{"num_key_value_heads": 3, "head_dim": 32, "vocab_size": 8192, "positions": "rope", "init_std_up": 0.051, "beta1": 0.95, "beta2": 0.95, "lr_head": 0.00759, "train_tokens": 155000000}
Each number is 500 + 50 x the weight over its row's rms, rounded and kept within 0 to 999. Layers, rows and columns count from 0. Numbers have three digits each. The size before them is the row's rms in percent of the matrix's.

# q: layer 4 attention query, 96x96, rms 0.109, rows 0-36, columns 0-95
# k: layer 4 attention key, 96x96, rms 0.113, rows 0-36, columns 0-95
# v: layer 4 attention value, 96x96, rms 0.0772, rows 0-31, columns 0-95
# o: layer 4 attention output (transposed), 96x96, rms 0.0804, rows 0-31, columns 0-95
q0 092:529458405503543545442436435528411528455436501404498457450504527456397456501569492531469457588530567553466519536531475524451505577536527441472596477578474541529535475534468557440519444512476533523446435465535570489468497525541565525602429466428415516446536636521569471475439500460463493490
k0 079:511459450510533530477466489460460583404460422465490498512514647495497506451440401521483448523505533481457514546465515516415514530514511419487535481557520456499557505481449506477508476582545490424495460566508529451395433516500525442502445453380580401441646561496449536544436471524556456513
q1 105:439507403485446463487545553570574619400516486516457474543524469479487459516484448506519546459489413477438544533451535464503551448448485552574492490494489454474454512516383532461430528562507503450548530549531456525410497599586446528465497550527443370551541429552482495500432537484406474424
k1 085:512423491471428389483444459501603468465482433510436536549535554523555504558473457391526439430449535504417588497433502537452421487389485457559515447508502498498497549489469422500447467558502441497576479537470470547394542569516506572458486419513560408491483510475531565483485444511427568506
q2 107:411561377501474498515448521591532621368513489550506405478498494550405405490536458525529486451471437517490571534561498518416541482496505549506470535490489462499501459559544510507614520600507561454525507551483479529443538522527471519455524564498418417452554475580507483481399488529526515441
k2 107:478458418454532550421496549521435596379467434433478540508512552452493442526423478454499452487545501549459499511521423596407520500545520381504599469544401460527484489539528503518512441543516422483557525498470516551388528487538572568547517492485497493456599498481544536512429517489432552569
q3 107:541474566470513540469533486392499382654512543481496539568500486471593545463475468447517548493526485490403481475441501515614446462459474502530508458502523513484410528418493492434391454397458528535520516479537536464545440479523486478526505500545570527533459575431490513517646524506487454568
k3 089:429567469596459390457490545474549465492527463521566448546580488444480515511479454524576486443499468464498515465436581472564438403380501557555426471441483537419439532526466463578522485557550507559527551512486465476518493487561474441408498526554510415560496455468434582523506528608436495507
q4 110:493484435490518497533470452556516570370500489507516435423493497560385465549526538513489436535522547517530508560567467479344567545529515522430542551478484449577577464558497523496568504584543511490519461499512514532429564517522503519523511479450424463431526462556506495467329436491529542423
k4 101:612462508424597558631552421479486494539544489528467515492438536569493560485514583529401500555480542518535499501489431483480542536638499480451516591561550462570552469475502552409538503481452513489527442442532518470487577522492478490581461452476487570468511506527499419451505455386563458518
q5 095:501504419425550573563495464562534559477528458533513517428497438616395478457486548611477455519434559526565502575518502401420573555525458482416492511496502443521543550534464558500575533531524489509493437483507479538468523506573433529505533465520410528426570505616495477479386480447480511476
k5 093:556486517450571529629501422502490432562530427466469489492458484557459550441534570485379472524487589429596491472473448469518530528594532503426517616465532509530579460510477504496526510456503474491473449443522535514511541510500481512570430431478479556455479492514533534419511397362569503557
q6 087:513484574561473404490451555438467410505451550487509525545511561386634563584537502409492515451551483437465516427484497568573443487472519506556519512502487533476492433489526436530413495411482470489483546518513519425508463498428546464472458522470619497589459484402520538519588505590506492492
k6 100:447491453529472480368517574484484596427475546569499498488540494509524456549544454555589516503550418515437483458532539541406465470425496461546457386555531511533402500518456493468508475501461520464487560571532493502482446495516541500426561545562510402545593426460467474575476593578445468437
q7 085:497533442415534568520544441544557564531579421524486494463514442634383453422492524585496450583433543581529485573526516419453544520521479480431469492505501462517514574535488579510562492521502493464525442495514472599505552514555424504503545458497440527415528504626475479490433449429498494497
k7 104:535556552432525515587490430517513398557588416391469504487459466531485534452555525470435464497471542520532490512481468495597511528546489550444500602502435470511588534511544492531470526463534498487463471451476512537543575511462489512591390424461479567525398544496536516471563354431519497569
q8 149:502444462510551466496488493562579509380496486553514508472556503540438469589467524552533468435419452519506550541478533467362546463510480431491500530497571518506486508537444547476560469581518380520570472579472472475413480499498526480495463498506472392412597440550503484535346526526560507505
k8 088:514516562452522608498574479431431583499505633569496581505446605522487547485512491462491554505577508522407512499527450555389537525524487546497546517548537456559478466420401499436532479479486515485506448421554584465512507503525505580556467536519517522472626530505493427475426474482532468416
q9 077:447554461387517517496577507461487583508488440545472544488546510609395468392443453540557447550489519542479517519461505435436562428438502494444465454474494430456524502455537571486525473527461511484530448501499525572508504497539453573447598529525440543425586493636487415517456435525427497489
k9 095:539660557406549528530573442489452435533517424435435579491469533500523587448533495456472449484500510525395518514448470520486550482554488530454522537513525463546483504451531468478542554519468480451523395413441547499508473499475461585596456523475529511470537548498537458481506344482583435552
q10 106:499449517581456448498425569534548503469441571539493496471479525421537522542529439464565477407559455432456505528526473640447435573473506531504553477463459493560489439472428453539494514558486483627509573582462503431460478496467586501533437539458540480526530584418492517485419579533514533412
k10 091:463437526546455478525419574519516505463431495506455458505488474484461419443494473506537587443588455524540459502512494536514506561498505523510452404488444527430521473501548525497420529490469618610501544559436489466522506502455485503440527490499410533569394560461513479485539687495383547488
q11 096:530495484472563580550525466512467520579569432522547461512512467494472470421496555566405519589391483512516537467549560396559464422533495423508424557551566518439495487533509537482560481451537536392461509465562476503519521529543424433441581478549506464487472427540482490493559479473607441607
k11 112:552486455465653551427576448510443486481511526506517546465516521472575538603513542503469411624454494519446586498473503504506492462547497406476509496565580483550457518513460504461544496509523369438517502536546407494492562476544525483512502509454547459429551368443505470555526422478557454520
q12 089:451569443439554565471569453502460539542513451547532513494476474532455492399488517561476491622415515516538537495544494468561492439515513486532394526545510516451504525557478524524593478508501545416524523436471519536555518497457421413381532511630462500505477435581455466447565499478548470629
k12 086:557486441491603540481595434497471518494419546502535589440467547485568505559607568494463433604460520528487599487450439562526492530530490518481503513605498543547522509566375470485529500519503517500476495498544436478495578452459504474470476451494469443545514402407520454454635473439533503508
q13 087:492529466428518558531567459520439532519593410500514483492530483489459481370489541557443510636398504508515540476551536441543487419510510443540402512537564489431511496521506528473569483474545537396472517440498507561541521514507460468437582502541444483479458411565493471473549492428582460621
k13 099:554429467449616541454590457487465512527498551535529540468519531506610487519573584492442411628457536519472571509502496470508500495515491425457501482558540540597517545533416497474529470426530371441482481491574431514463531509572546460508513509484585456431552391508525500523450452464555456493
q14 095:608437589501506536538459497511453506536565381495472463533530538369548495413521508474412522521517561428506488488543563487506441507494510434549516531484561486519546503396521496427427485425540487515484530507547478509550536519527548560580566393405512509482383502456482550550476504425586528550
k14 096:536504527485573506438521478483472461587548446505505444545572491512543498478494488478488420526478558483473518483520598406527489433438514417546479508480566472548527536449550519502425424383542353449466490528511477574535473518596501518486526488490637512405441483549480599591452455530523527543
q15 093:528475531460555486457558500469545446437461447516517543522563513585475434600466546513539569448480459577494499485436554402457601439508490466520506549468592548468438627526502558481406480425496416407536394502501458563494503500530470575483527447508480451451526410505514509564489458459427486546
k15 094:493458533548478555511592534459502607633479580504610486563513548517509458542440521534506576471624500485448512471506531508478444489472505502520554558558530554479474472486400544540525413520522524513498502428604543455479531532539579545552523399490525483526587513443477500477356518495553528460
q16 105:597496523462490491547536459499423536523468482372414449426478432521529523506551536460431430596521540608494449582401473518472556546530462528482513461579425475491571549508498477455460556437447536397422460467500440577499500465478497562602489487527566504563459470518519532464508479410460502473
k16 091:584505526477478544593515417537510495569395521461472488423534473481536532411559591541433436565412505595507420560542522514512442561524488496459585513635519463518613559549471478492472504428514556497488507477571478510527533550538538534519477393509452545510454559512542481437502501411534494478
q17 106:455429508522541426497477523483526527416502525508527467573480565468490469599495494467548610461498473372523582531557464523438514483502524496512566551533583582495438521530490562473518453584542492490577506525541544428360490515462660446543451536458475434496514460440496470551439546480467531464
k17 103:502485506422521578476544555478533536516561518542495579579418579557545518491446436393470551403604488483436537454503417524416540482506493494539536506452514506498451459349492495439543431515460457529545439463450524412522487536572503568536467482450587528425569536448470456508460442521498512538
q18 104:537386443480468512441469479526465539423466485599459547416466551519498464486536510487489459540581516472515474587483501529429508571547508450442520475472542555633527490597385531532502545474471517514562501549494517584393575442513562466587494473433472488427513540492431519523413511471485478400
k18 098:558481521409574601642497513458451507539561474540424551494408570564491532490513500504438549537481473485467459526503432465468563550603538479425473587517485441574532446477511555381529516469461505488483444438519513503514568485482437504541479428420477558466521494542507474495496443428590407468
q19 088:453578539468508524571516455497560467561598552426573491459472375534465512372513503483565463492465560497476468467578481507496510521443458550474528478519429444440489534525596484507590468481509490547460555425442538485586466487552557546407506516592485552538510545549469416482472558616523523537
k19 093:495431449575458413467417544545497481434446454418454491423595493434530520515510457495580461508475501505511483425482569531495459462467494386542503405509462511423456497563504492662490533578515470543522558613462434556454461502558559548471548483429491440528493488456517540559489550542453490491
q20 086:533460524553480469390486502510472520438470560466461543506543530424519453618518536503445465529597418505544511517462570511537479474544550472476539474488590564521521459525456466496352526414475423410524518563500467410455540507496538445555411505503605459520474468426570616529508452488508505504
k20 086:484558551445528482536526466444381426534630574448578591525409501498520550429506546477459526539562488478518480531479473506530515503532490621536505544547526483485530475489479448436553473464528485473459455398496506387577532523453512432575423439563570549516486505488506512495545417381493466518
q21 110:489453499561542432476448579561539544383449553547523458486543511476528453603496535512519505441483440502496556512458519492371494461515528454503555537507533532548477443515466505530500488594496422473553505573542481450410486519474589498523457484503517397430583374468481471563366548539499546447
k21 105:522532588435552614540544496435396527539535576493491560531419520461517540473448531473454585451561483509437506543519438522450530509590476557511572524547537458524468441415525546403495436535504499519528457401506573385530496495507555498606437480545497557474527554488488420498488480406536466479
q22 114:502534554478448519483567506481457466616533471436465518567478510459565526411491433444479549543509560499492471456475500508663475503498471509593467454469446500450506549449570492495477486412507535503463531417511489538633486462489494479514551537488517588572397545524496511480683474512480475531
k22 097:440481382570430388486445551528610463440412427502513455502573465506495414539506426526576450506470511465568508511469563474550473472422522456518468459446460551470468525568480473576515523511510500539526542588446441583470472512516475471397576553481475408493469465506495558506510540606446529535
q23 117:514475462518576487507479480537537504394434511566544545422531504515425490562476538544500447435446428507511532521490503472335557465490518434452494559511583496521512498551458528480544492575534410516576492584466502459409467523473512493485472509543478428413631451537526455522350531514546504496
k23 091:528546571459545607520565482457379591516538634549489590491438583503482563474522537469458546517568504525406502478521430546417526498550480525500564509566560446549503463430428509434534470512479500461496451430567577435509507477496524556574441515519539515499601513488498423472455468466540486450
q24 070:550448584600495445494478531457460468471429579481517525491493532376619548590540507410459558449550469434521496445485490573552464541514507509565546558505517534536505459510478428534443496441510462518489533520492515401479446490422584436518417518484602460549470484382544538499544573515556513494
k24 097:450395459592468463460507580501545564464425541579602463542536491475495427541432436547573528474526481451539489530572544495432435485432528462555482449479519522455455444516472527533546451506515520541528572597523477484473476538502518444408586554543501446515548500512468501524453674560530542455
q25 143:482463404473558510494480503561589539379480479583524467466523506552419457528469493562540458465476480497474557548494524437338533482481494424463459503466545489487487473527445551487554473602474418481566468554493422536478505509540484521466516484486456454410613475575473487538335486498517521488
k25 112:535431529463561565502571456450484603471470598608464568483436588544488477523518517452468533510557548531453559529500437530369558563538515511461559462556509458557519474435443489421541504481457526537533445462555538480496542493490493534536481497491511523441639520522539443466370522447533475419
q26 091:541494554525450489514476485532446498549590518412461474528463452393604562468571529439421516551533562456529455494545486595605434553527494534528538482518459457568528493459508408485447565445519532554467600454491518470530565514500531470576448504444559522572368517435497574476564532463523535511
k26 117:477595492496434430509393489539532404469553444441459481483501420506473510439551454466522425500449516487551435515475498504574502499464493539560434497420443493482529544534544432555468575482528507506461528506404483564562493489477447461449470536543501525551349549538495585503667461544456499545
q27 101:581464516500476467549510564530514519515536469478499467400587520427502459456519539505499521435463479450414543476446568477430455440456484410542510452464559538409502410410445541419455481500527449544443440529446460514439431495515631576565566515452543413483561480468581458520424527511515455501
k27 102:512411526455562600465598527491512552542556547568506484545527508487571384477513518517472519520517531515463510479526549507444513500472510438506501364523528565545508569462479539447455411373546403509511494486512443493537464525572563487481537533454580466439500462536537510562360582468510432452
q28 090:519492498493549576551429469541438548551567451523507442476499492400487511360525505524396477587439520470517529488552544445552406484542503394488426525531546452499540460499515485491565496454550563440461562502590473509536555510524489456493574400457501488471417528492491509503516501438634486603
k28 112:543463455468659511420500461509418480488494514509464534458536497483586533477534532493448403658458549530508558483500523456530503480533490369470471441549573456570511519505488489458490493441521376449493505547519380539500523489553499441475535517484580475399489418501532517566525475480499453541
q29 081:516441482524512440492532530470616445477418568529524544477547513600486476649493531518590531386485418565453502513421506472457544489490491510484536508487530588480442516541452540512465475527478425509525412548475493482384426506492524533473449558519526448494632446466512478488477471559404487436
k29 077:466420526518488584529596559491561589518497587532561496532484521479470434570476517564521651400582430500456494503516495565446479521496525564526526475562507548458449458468453551486506446534489606558527529470518547411511523516481592547517492467449434487590564503435493439466444590475510482442
q30 089:451531480486412477539469473517438549487570511469449463476437479424553566396544462463483462580544571436499483514557434631530442570483506552509499439519397449550557427466515417505556530592478572594498610475458548475533516503487545465541469545460478552547440555473477475450486555470549536466
k30 093:485538471445485420521380460496508426402518418512402491438479432534452539464571481456492432534370504499566464571527467445533566508510496530485461511424470424533526531536569448500490581478463460467455483540393497566459459487469403444462487586574500511500458480609484532499558470522441488503
q31 088:480483497529562499471534512482579441501406509525551558524550501627441451643443513536568514404447414588488514512448533402501573454520491506463483543531528577470433583585483569528513468474497465404534424535519501499451460493513428510434476513581499471468580440507501473516533435553448475509
k31 101:504439508545515549501603540474503557538424576471580519505492553476534497561453540554515578457628462508424531482470502566477438498528510505485544504587540568450441425492433551494531476579497576552562526480565507412502579507471595560535496418438456484538550501360514415485474526481534517481
v0 100:616419543430520554510531414478547507493505509474400565436424602520511507588530584392458513496463432588445516549504440509508534573596501518455545469535491528570528524409482532495484538511437504501583456509527546547504574489480536564541478412482470479467469554456610475464514494451523566509
o0 109:526526513622518425483477528468458408459457582435538524533528519389564521459521536469447526502544609440515455418521455571522427505521460520519526507474481513530525424510492468507365486423516481534502556516458480400475534504526514462548412494423652500517479513416501573514499555517420499500
v1 098:405498487539407502433464622513516526521478446548632488579496426483517499480434434474590541411589549466580451503430509504479504433408508490623470497556525460481464521492428428499458488514488491564496532464518431544520506505528427497475480543591544567541527528524414513486496548504431560501
o1 102:500526489439509510525525492510473537616533437528441476457517518545425489450514463529439451558425442477487550505496526409467532487486523485477492505455547467471494524492553532495647499585548493424498550433523517555527481543472498478452667509487377461424505437562479446520569491468633420537
v2 104:484433531450485519483467593517599551511537461513447461519466401489470438497589486438531491470590546535449554535464533495511519526454484467469528397529505562475539481451394611565432578455394497577590492553557408559537464513483484590495457491470551489462466578546550474525515538520466572507
o2 102:571553517644476495488503396448509485475473481486540525587492611493567546492471504511387523613479526455545408432517472462481421484555550514503518575517504462576436512513493425511450487524574505546478499417497545350470517565510539403553474473463532516508517509439459587475502502478515475524
v3 106:610435549429516564516555413522513523511521476472446575447469566507525450533536553406460533458486475555414546527460448505507537533585502534433569505501490572533543526390461567507470526493413509489607443492552529551484582486487538606568443404464505476473464528476589496477515493450542589513
o3 114:508528491617507421472462519453460401413457596469516513545501546403571569482509535494463522525528587448533469411553470554523424532544475520529509487489482508537514405527472437511381509432523489556471565518452476404506521518554519437538411521430629515513486540410507558494492533507429498499
v4 114:485584467539523460504471489526466460480439490530419566562483499499476564472361509507451523478424470479550539449558495518477525522485499507556446454505511382417466447481507482386415426526484497526482494504507504515574416533502500440460482554507496612502515475461460426522498459516391313494
o4 105:516433521456518494496508568529510530484522483402532440481563500553471400536583438480538446510467532520512466568471541439541539482470485489406514526505523542508540539531598512543629466484516463412576523553549551548486568479482521534537553439507462420530551478570515557485626520387570624486
v5 100:582477480527556509553490540546543458514465551467468427427580545468557443427472583621441515504427399551428461511538565475523460511533488401470561487554513594410518429490500594465493456513504488534497517495488421364541507506544639478476537457518508523468498470511482421524494546471518489482
o5 099:437599517456504556499531446552511553443460516479599483581400511526523584516510515476538491452566599464519469497504489614510562486554464562495505475472427480542504489477490429498503578534526551506471567481537590605438507461556370528521438565400426517513504524436444505457556408492476512494
v6 119:568532520466479467437539521403523502502527526469411397475532474534494459442705612451452389524591480516478512502526502485508526522473506552444590496505506512543572521525486572480511549469425498480462485545467417524523500488506560491585436424558594470481484490501523536447487462481438427478
o6 114:523498466629456504543505498493533477453466513525560637496450538468535530548485453569514576483513501529495453531513466534488495474547451478479480496508494547563360469464463420560366446452525485556547392515492536383439434537517520494561426545442550567502493597485577488485530488532434532454
v7 104:513440436484552528449588475494499536514388513460539546518472608479453551500350438534499518551524436518489502472497491475504507491465517523517511432580467535502400520488426437458504379551520553512530468477578450545463543476464493493443499455518414420526493502428468483414514569487397373478
o7 101:546550520537550460526449501581484408448583539490507443490478426463527492477544609410429458442467591405502511496560460539525504503585451466494535521503544445495560435521519517579515587448538535456516612545486540493627617546492491465496526508484564578472449480563498497556455505523556562512
v8 093:506421459480576533449541575525564516506451595380542497473518594487493495483451522621432474562467426541328545533510583467536487499444501459569501401564455599427497497556469448510550459542557531479534487443490484487490512471540563558504469458435518496541482469489470491508509537524496447432
o8 092:519605508532566535552479434549496478448537523528524436504411424509520569446556573495501481379529567452526457470534433586529561499633425493456546541535506481552471438486460537488509595475541547470439562548547507492528562546545423477475478550518453585443506527524355471494490479495461482536
v9 112:606501529431513515508514369497506557483505489497403568467414564588484557532515561437443426523515541564565589527497391493494555592556506561430519528481489446585600493494515508526481523484402492500553439552521516571496545484460464520562468452522469525475483529502587526410509441454542543519
o9 121:520468488636481418501483550455512370370472549465521537508545530401558480529520520466499557505504519480458471455534470488494435492470488481536507525523501555515494456507483498523381481454518452516534481537461473378450490509514570489541403494452659477529497537443549562534394540521401519478
v10 118:478468497630472509480483505537474442492537513544525387456521504503522533596609496501547555489450457457544450487504490520509459529604479462457567513494510603550436551457554509527646579508498501444477551459526447449474535506527524450493528595512445456507524509521526483456509572475546685493
o10 119:494514496304528510500479471501529543610456458525554570472498471479457469401446509469487464480562494527497522501442527501440453512364505493567431486457534442447588498485424455449449476462483492539488474445461565584494481452490421547459560443469442475513491482489503466525417452602533401516
v11 092:507533480484517530429511464409496457484492485505359456429455449482403424541579498494549516567527460469461555564539469517505525494558521568474528378535477535568482443506464584450564550482532521471474499575487456525534422502526558515443574500383496443474481510479604505522523556546480355494
o11 093:532432532581510487489468473564567568539554531413517567560500547508556461471449492530387499498498551458564444487435476566473467546539486430494502544498484418533522552571449521555421488375467556608488434521488528433478541482539526495541422400576541520577543490471488549559452496506462612474
v12 095:428420524475481486583510481425491462493493509533584489544487474453530492544537534391576588442532410357456412415508477501490491492446522538536544479448500594544412532462419500534560582470459514496432515465475549543439497487521479447538463503582553402537517491454442540434499500491535596513
o12 088:501515517490464526506449526472413513597514522533462562462528431451456522401484483508451459521575526565473552473479522442515431568468552467512445499484523451473527525504500385455504487474447471511585481403534475509619484546442539464445620477533397510471415550518615472551533549552528380525
v13 087:416512492573507473498492571509504414498510533541610448553541494440526507527455452499533628501461448394494449438544526505492470441451487456601420534481519534452412524516557419482540485522590500466373550467468501477494461518531526377480514608508503502541527424480398509570493531523485487469
o13 099:452516488348511567531514503541468600616513445513461485437505439552421475451490464547520433449524459585501526572423551438513566510487528496468494477490503447455530569499498526455610504528479512462502497460527515619537501487442462564450602472547384479461490488570498434488593476512567474531
v14 107:466449527545527488565522599509503524515488609530553437546537524431511499536489486469479534486553414483390546447477518486547493482468493450511571420470500655433455497499487598624564636504423546518502521540476429424455522499556529518495516483458555457495499549502429478461506537513494591440
o14 099:529558488493517549567437396463519509493515471467537482519422448507544604419558534529457471457526567468494472481562518476512443543551520493481486556541478435530480490443373351427475501499522472514495540355570579597532512578487441486476507517521380514493438499494513517514462488517543411549
v15 101:582572486450544479506463422541461443491591513522475506452558498491519465506457508582412504578359557485512484526545499486488500501599504447449477635464522450507586520516655488471491520467600469451411498527472515446509488533515561474490549515449475515460509417527519492619502439487530465546
o15 096:391494485471481523476526536516532587465443539482471507457489530523498483573460481516668537397537421625499491544446511539479559466473505574512529407522416541508491525540461567458491489525448502532435429524465477550430434423515502557528402507496547483536519506468512488414570465446421584446
v16 092:503433511459481516506566488449566516493433513441403471478426535469443513567467514454540489470496433546458520532488472516519542530516508553494594361567470544545440466426317542469461536528428554494623474481543504522494510493493519575483453483468475415500480574462547453401525532503425452509
o16 097:581531546629523451478450497500466437497521534447575523526503515455554492410547572429371512552492618369540477421544469543535429524549477459508514562498527497524532431520548459552457505404539483525517565522498544414546569550507505428526501431480574543517474501464469585549466542521520514508
v17 102:456433532529462498462524612414497534508510461461573360554488486528470486468445492602506465508597493532423562457477520466512538499502497494494653543573490510527549439540439564562516551488453530530491508535562406441476589506517533596546496457534614472492502587530496508529507461488445438480
o17 091:617592492564519583502453409526527524386526537507411541427428494477552584464528534507429543508437551486535483519590537590487531442541467458510487532535519468534425476466482426529504469476561495486457536466531564515429370635501480487470532547475398527441434490505497475456477507473522484489
v18 104:592421527472504556522530442486536520487508468485375546449394591532506515545500562389482498472462433583449548531496435521493540593590503538469539423527491534563511489390456526500493543512393507527609452505507542559510549493477509522547462473478429498479472562443597464399521503457504530503
o18 113:554518521602521427473475512458461403464465568427562518539547524388547499461525530456420504530527612409519462418528455534532418511502465482510504542486501500523551421518496465517384470415537479522523568534484501402488558519508525468531438451440650500521476519440506583546460545519436510515
v19 110:483597513544443435485472390570445444475512541507542537463511500502508552509573580442507516553532447469568448484577459522479483484408506536608514499445493455440433464501477457489503560549539475407347532483450524571558397486512541398519466519544515542539545411466469528488477461476543425453
o19 104:494420473433520513583506642497494551550513424560486573465511441518413439462491407547546463403495444544424549539452492427504541511486456487435455471483486548504515594525506469471559447453423494483650399519502458525498508432445497525489567502540462458513495543535578460493499511597463472489
v20 102:497356467551477463596542582592450562536465523437462532558526543517541503485456483474505439435495524494451417500423564450527486448496515459517498548496518534493528521465474515557458548505512503550489488433431626536454476483491470576475483426536517492497500579542462504426481448489511703558
o20 098:506650483443498562467458472415470416484435587541566429520441476453478538496540591486488556585519478467470587435578490486513450545514495554486522486441478535503488444490486424459484497592476457489505590455593439537526542530466442438516504609525449515417456412499482536543496557494517421478
v21 107:589535543507597543455478418454464485509524579533543473456562585514523541490524519611423475522435501506536558522483512493508480549569503439387530636473483479549568591527604529522547409492534517435498502538570411378446615516497505512513509468500406485497504494499480484511511491479508513468
o21 100:433502451457491465531543520553576503436486472522516482468467468469554525565466551472624552403567522593463432477532528571483504416473444568559478423562476518461519435408452529490426560492510510535417476507392557544466420436526495577504403539436604517530486530508507455450475449495465540472
v22 107:630456534441530552504536385506521537497513467503388607479428595541489520551433544434433493516461503587508591514492442500494546577628493510415513471503507475560548516413511491486464496503453494512602427520567528540512566511468479541536486462461440523447469531475611477476518485447534518513
o22 119:509503496592508422468475528475476380384469593423520480512535529406572516518532552450480526505520570454508452446539471547511449502496481519518530519503480524521521417532492515517387500441520479528489544549436481411467540498551536469556391471435682482546502525425505570511455547479431545501
v23 088:478499515482465480472545364501412512475545433492393549492409500537435502594494421410512478556478546484551509516469422523497547504582512575495474506394500420619522461521552478533531600502540500463496452570463563628502456511452485486481516494416497497454484514486586585493514438524519484526
o23 096:558438496572518461470459550440526438488526600445461534475593507442513446504481533473467535523458451517507543502511467478528436549474511460501513530534506522480513530593453552511387427420428470541514443549449423392479519478515583492560457420584620460558501476461577515526427576508413583486
v24 106:427593460458510552515473643564512561510472635533580474541467533437472511569435511583475473475547531492531579521528491476514511549410466474575456378448484496464476479485509512529472510491402543537491511529572448365533463490544446527474508558411485538541509573483464435492505551523441491514
o24 103:538479571543453531545473440478556518504516373482466469490492479583535503411560441447491510455479533444467447509504516372489476435516526459477501621584516503481519542453473513460592516525602470458535557408484545576507550541500520485445493462491403539464479430592412590509537474418538473542
v25 112:461534469617438453488431585466541490487486545605511419512524422543519604498562508487542458542518466498625513498560462539495466513500490512534460444563530468520484462571539453503557532516453492514404553531466408483518458495519473344474577593623476542524548485521469502422486523504490479459
o25 114:515458528394495527538532478534544548587501376473543538459521491524421391490497459527502464472491432527447482556451535442441559457372517464508460550471530471457493583445508527507526439537501480463592425464516550568448463479439455587483594473494428460485499483559569426561419467576547478525
v26 094:534492522458461510514458355480568564499480555510420563450397479583462547502605580441535371567542495535501535546535450513488532597462515555468516477501479461558554500551430464555499473495424509513569450540498563590500510475450483465529506490616468481481496540479588537387513499477503529495
o26 103:587446528634491431501515564470513384435500481472542567543574525409530450548506496461429538513500504471486489445501434502519447452468498455530473550528524542513466479492547498525397504476488489500586450515461453325489497502484547495532459463456619513535481527476543505566356522569463476504
v27 101:600436534423545563534554381502500524497534455479399616473436624524494492517451508421428504503460500541467551524460474482507544548610509517419525526463526481530552516432495557502452521486469494518599434524513556565492539488457511598545458407426501496458469527499593486513518464451545574523
o27 113:500517490603496432452464529455473403381466619450498479527524508430574550520523555471487542520522566487512486433559475546530436523529491521508538495515467532527511429526478469499377509453495477536464544525472471405470538500554550454559395507461665488536501514403505577482483556473406530483
v28 118:476496487426514550492543516548524483516529518412556524505496479435501393454544415525523600521563546510345420530457565473524500419424498484565527463483476584415442492432359502484490472499546504551550478432534512530506489504500550609512432491411502490515472478479470519608506583504498457477
o28 110:486566487534546515500502502517456548548540529564455470539453530550544636440488545537467456504463554402558534458504491522533498558652497513461544459538520426557501485546517494481565569477531528467441587494528456478564571553511487382474493535511487568476545542518375527422645499481543493518
v29 107:444462490596538543617471595528536505524427507548567505493495578479501560463355518632511527482498443509471513466487556487514465575515500413501559479553517471483439490441484576487459406511504512566580533484550513374519500492531505464425582536523461519503522549518474386499506565477502574495
o29 104:518560534369517520445498431534482517455498465451526419586488431532504521481534511408437466524487576438509489471528526528475484445452512514485474529482507473440583459436550418463604584540514502443481618441542578620488543482484427539471540494420406456513487436507415522510490467468568447541
v30 099:591481562426547532518498354495506566497506451500464598458413590555454533515449515475455468523503550570538617534466438491491551603551508499411539543472484450544562513465483544544444484479449489543601437548554497559505555497447455590519490458460444520462467544501591488475522453456545553518
o30 113:523481485610487418478482535464500391335492563470485488541541510416576517538509542436480534521495539462483461431570468519500425475492502517529523512538477543507519442510493487503407524471515475510491524535454489390467518501537572449533401480473670472537496518428517581496384536486422515502
v31 113:423437472532523538549571641473463508509443466488607526544515621427484473503302437544544590426480427482446506417483555503502469446489494444592476487512506510488393506485484461485496445531574510555540531441497540462484506504528521520449501532461521495524507499470417466560506517536507451499
o31 111:488549501407532542468469443539450534539526548482444391488471399538483558434542520491434437535497569447518519509527520539532536544557485511452531501493505471437579475491525506480622544507515544434425635506558525622584571519505451485443572493527382499455478445533430469509556520442545489552
q32 099:528519407405495526522502460572439551418539478514502499509539429499527449473469513505468418563526572534443569529457546501441534444477473435456550535489534460497548534506575445486453454500575423440552469527510431501403485434496548427561444536534499423422563458588506555536426374585502497547
k32 090:504455490413438547456466472479444561425469498511468528551489484537484514534477517499572442523441522447544515462522575470416533441538443439478445461531577555496532462519581496498551524509442412462431415483433384482538421565476524486560545533641555460469534399580534516516443489543399506486
q33 101:558533507488492593491508535432491461586539489500478417478539570462512479381550474498488463487482497468509452529564534516547467527412542446496436520489402449526571453441525514485414423424522579620504562453463508437544405525518490534433568508420429545568418571521459516531570567499463497474
k33 083:539470553526513506549528539552491515616536466459490495436482508446539490434551466484405493567493478610474466572463555547547395506515527376534501436503514427543523522454535487506419444493514545565498592488496490514490525597538434452513464433451420500445455532525399516646550547486463521529
q34 113:587452496448422498557518515460485519552509474512502467430503460476497516495553593454429573426397478494512505438547416537464534504497516569500553612548503498525536400423529479421408486493437505557506486464455526434539460552480595562435466463450528479526473514494494355409473517398520524504
k34 095:496464574424551520614402462475491525559516498471587500381438419475407476481560573474502587481441442485454532534422497521498549514512536586584581435424494545502472544494501536447535464432531465554464504411451511509535507588453539546443510473546462541507484516582560436425491532466514490464
q35 106:580496427558445492559509475560370469481447460419510488419444455431475492456514486505515519424476498449409559482445464585487496489548509578493535549582509528465532381512560458463450564532400498496457514506431532447585519510461611560486434427495515504556537528482485405470490505486509466589
k35 100:454548519520418497504443506511525524530500503459467476416443447461456588550543544451463442569494465567469532485469554447507486446563513560490554495459625508563514482569574517483589590533525389580509438549494631520566476455457552530559514516527505465415439439456546482447474529448469568432
q36 128:577444437528458440480456497517478527436448449470475541399520537434459473397543481490514485448456459460477556506444433616445455531519482503442517471566562519495509410513504476522455556541441474505482543527389484427462388512431609470494480415503501494541543571459501354489447531488447490523
k36 132:539571540454475417450571501619500465508558524442490455365485499555464547520596609403450352613470498657448540531540527533503511532547517482473521447492553494518447450483533526500492568541542483523517450517460470507500422498508500464490434461470468453472491530432496536466476498473509531478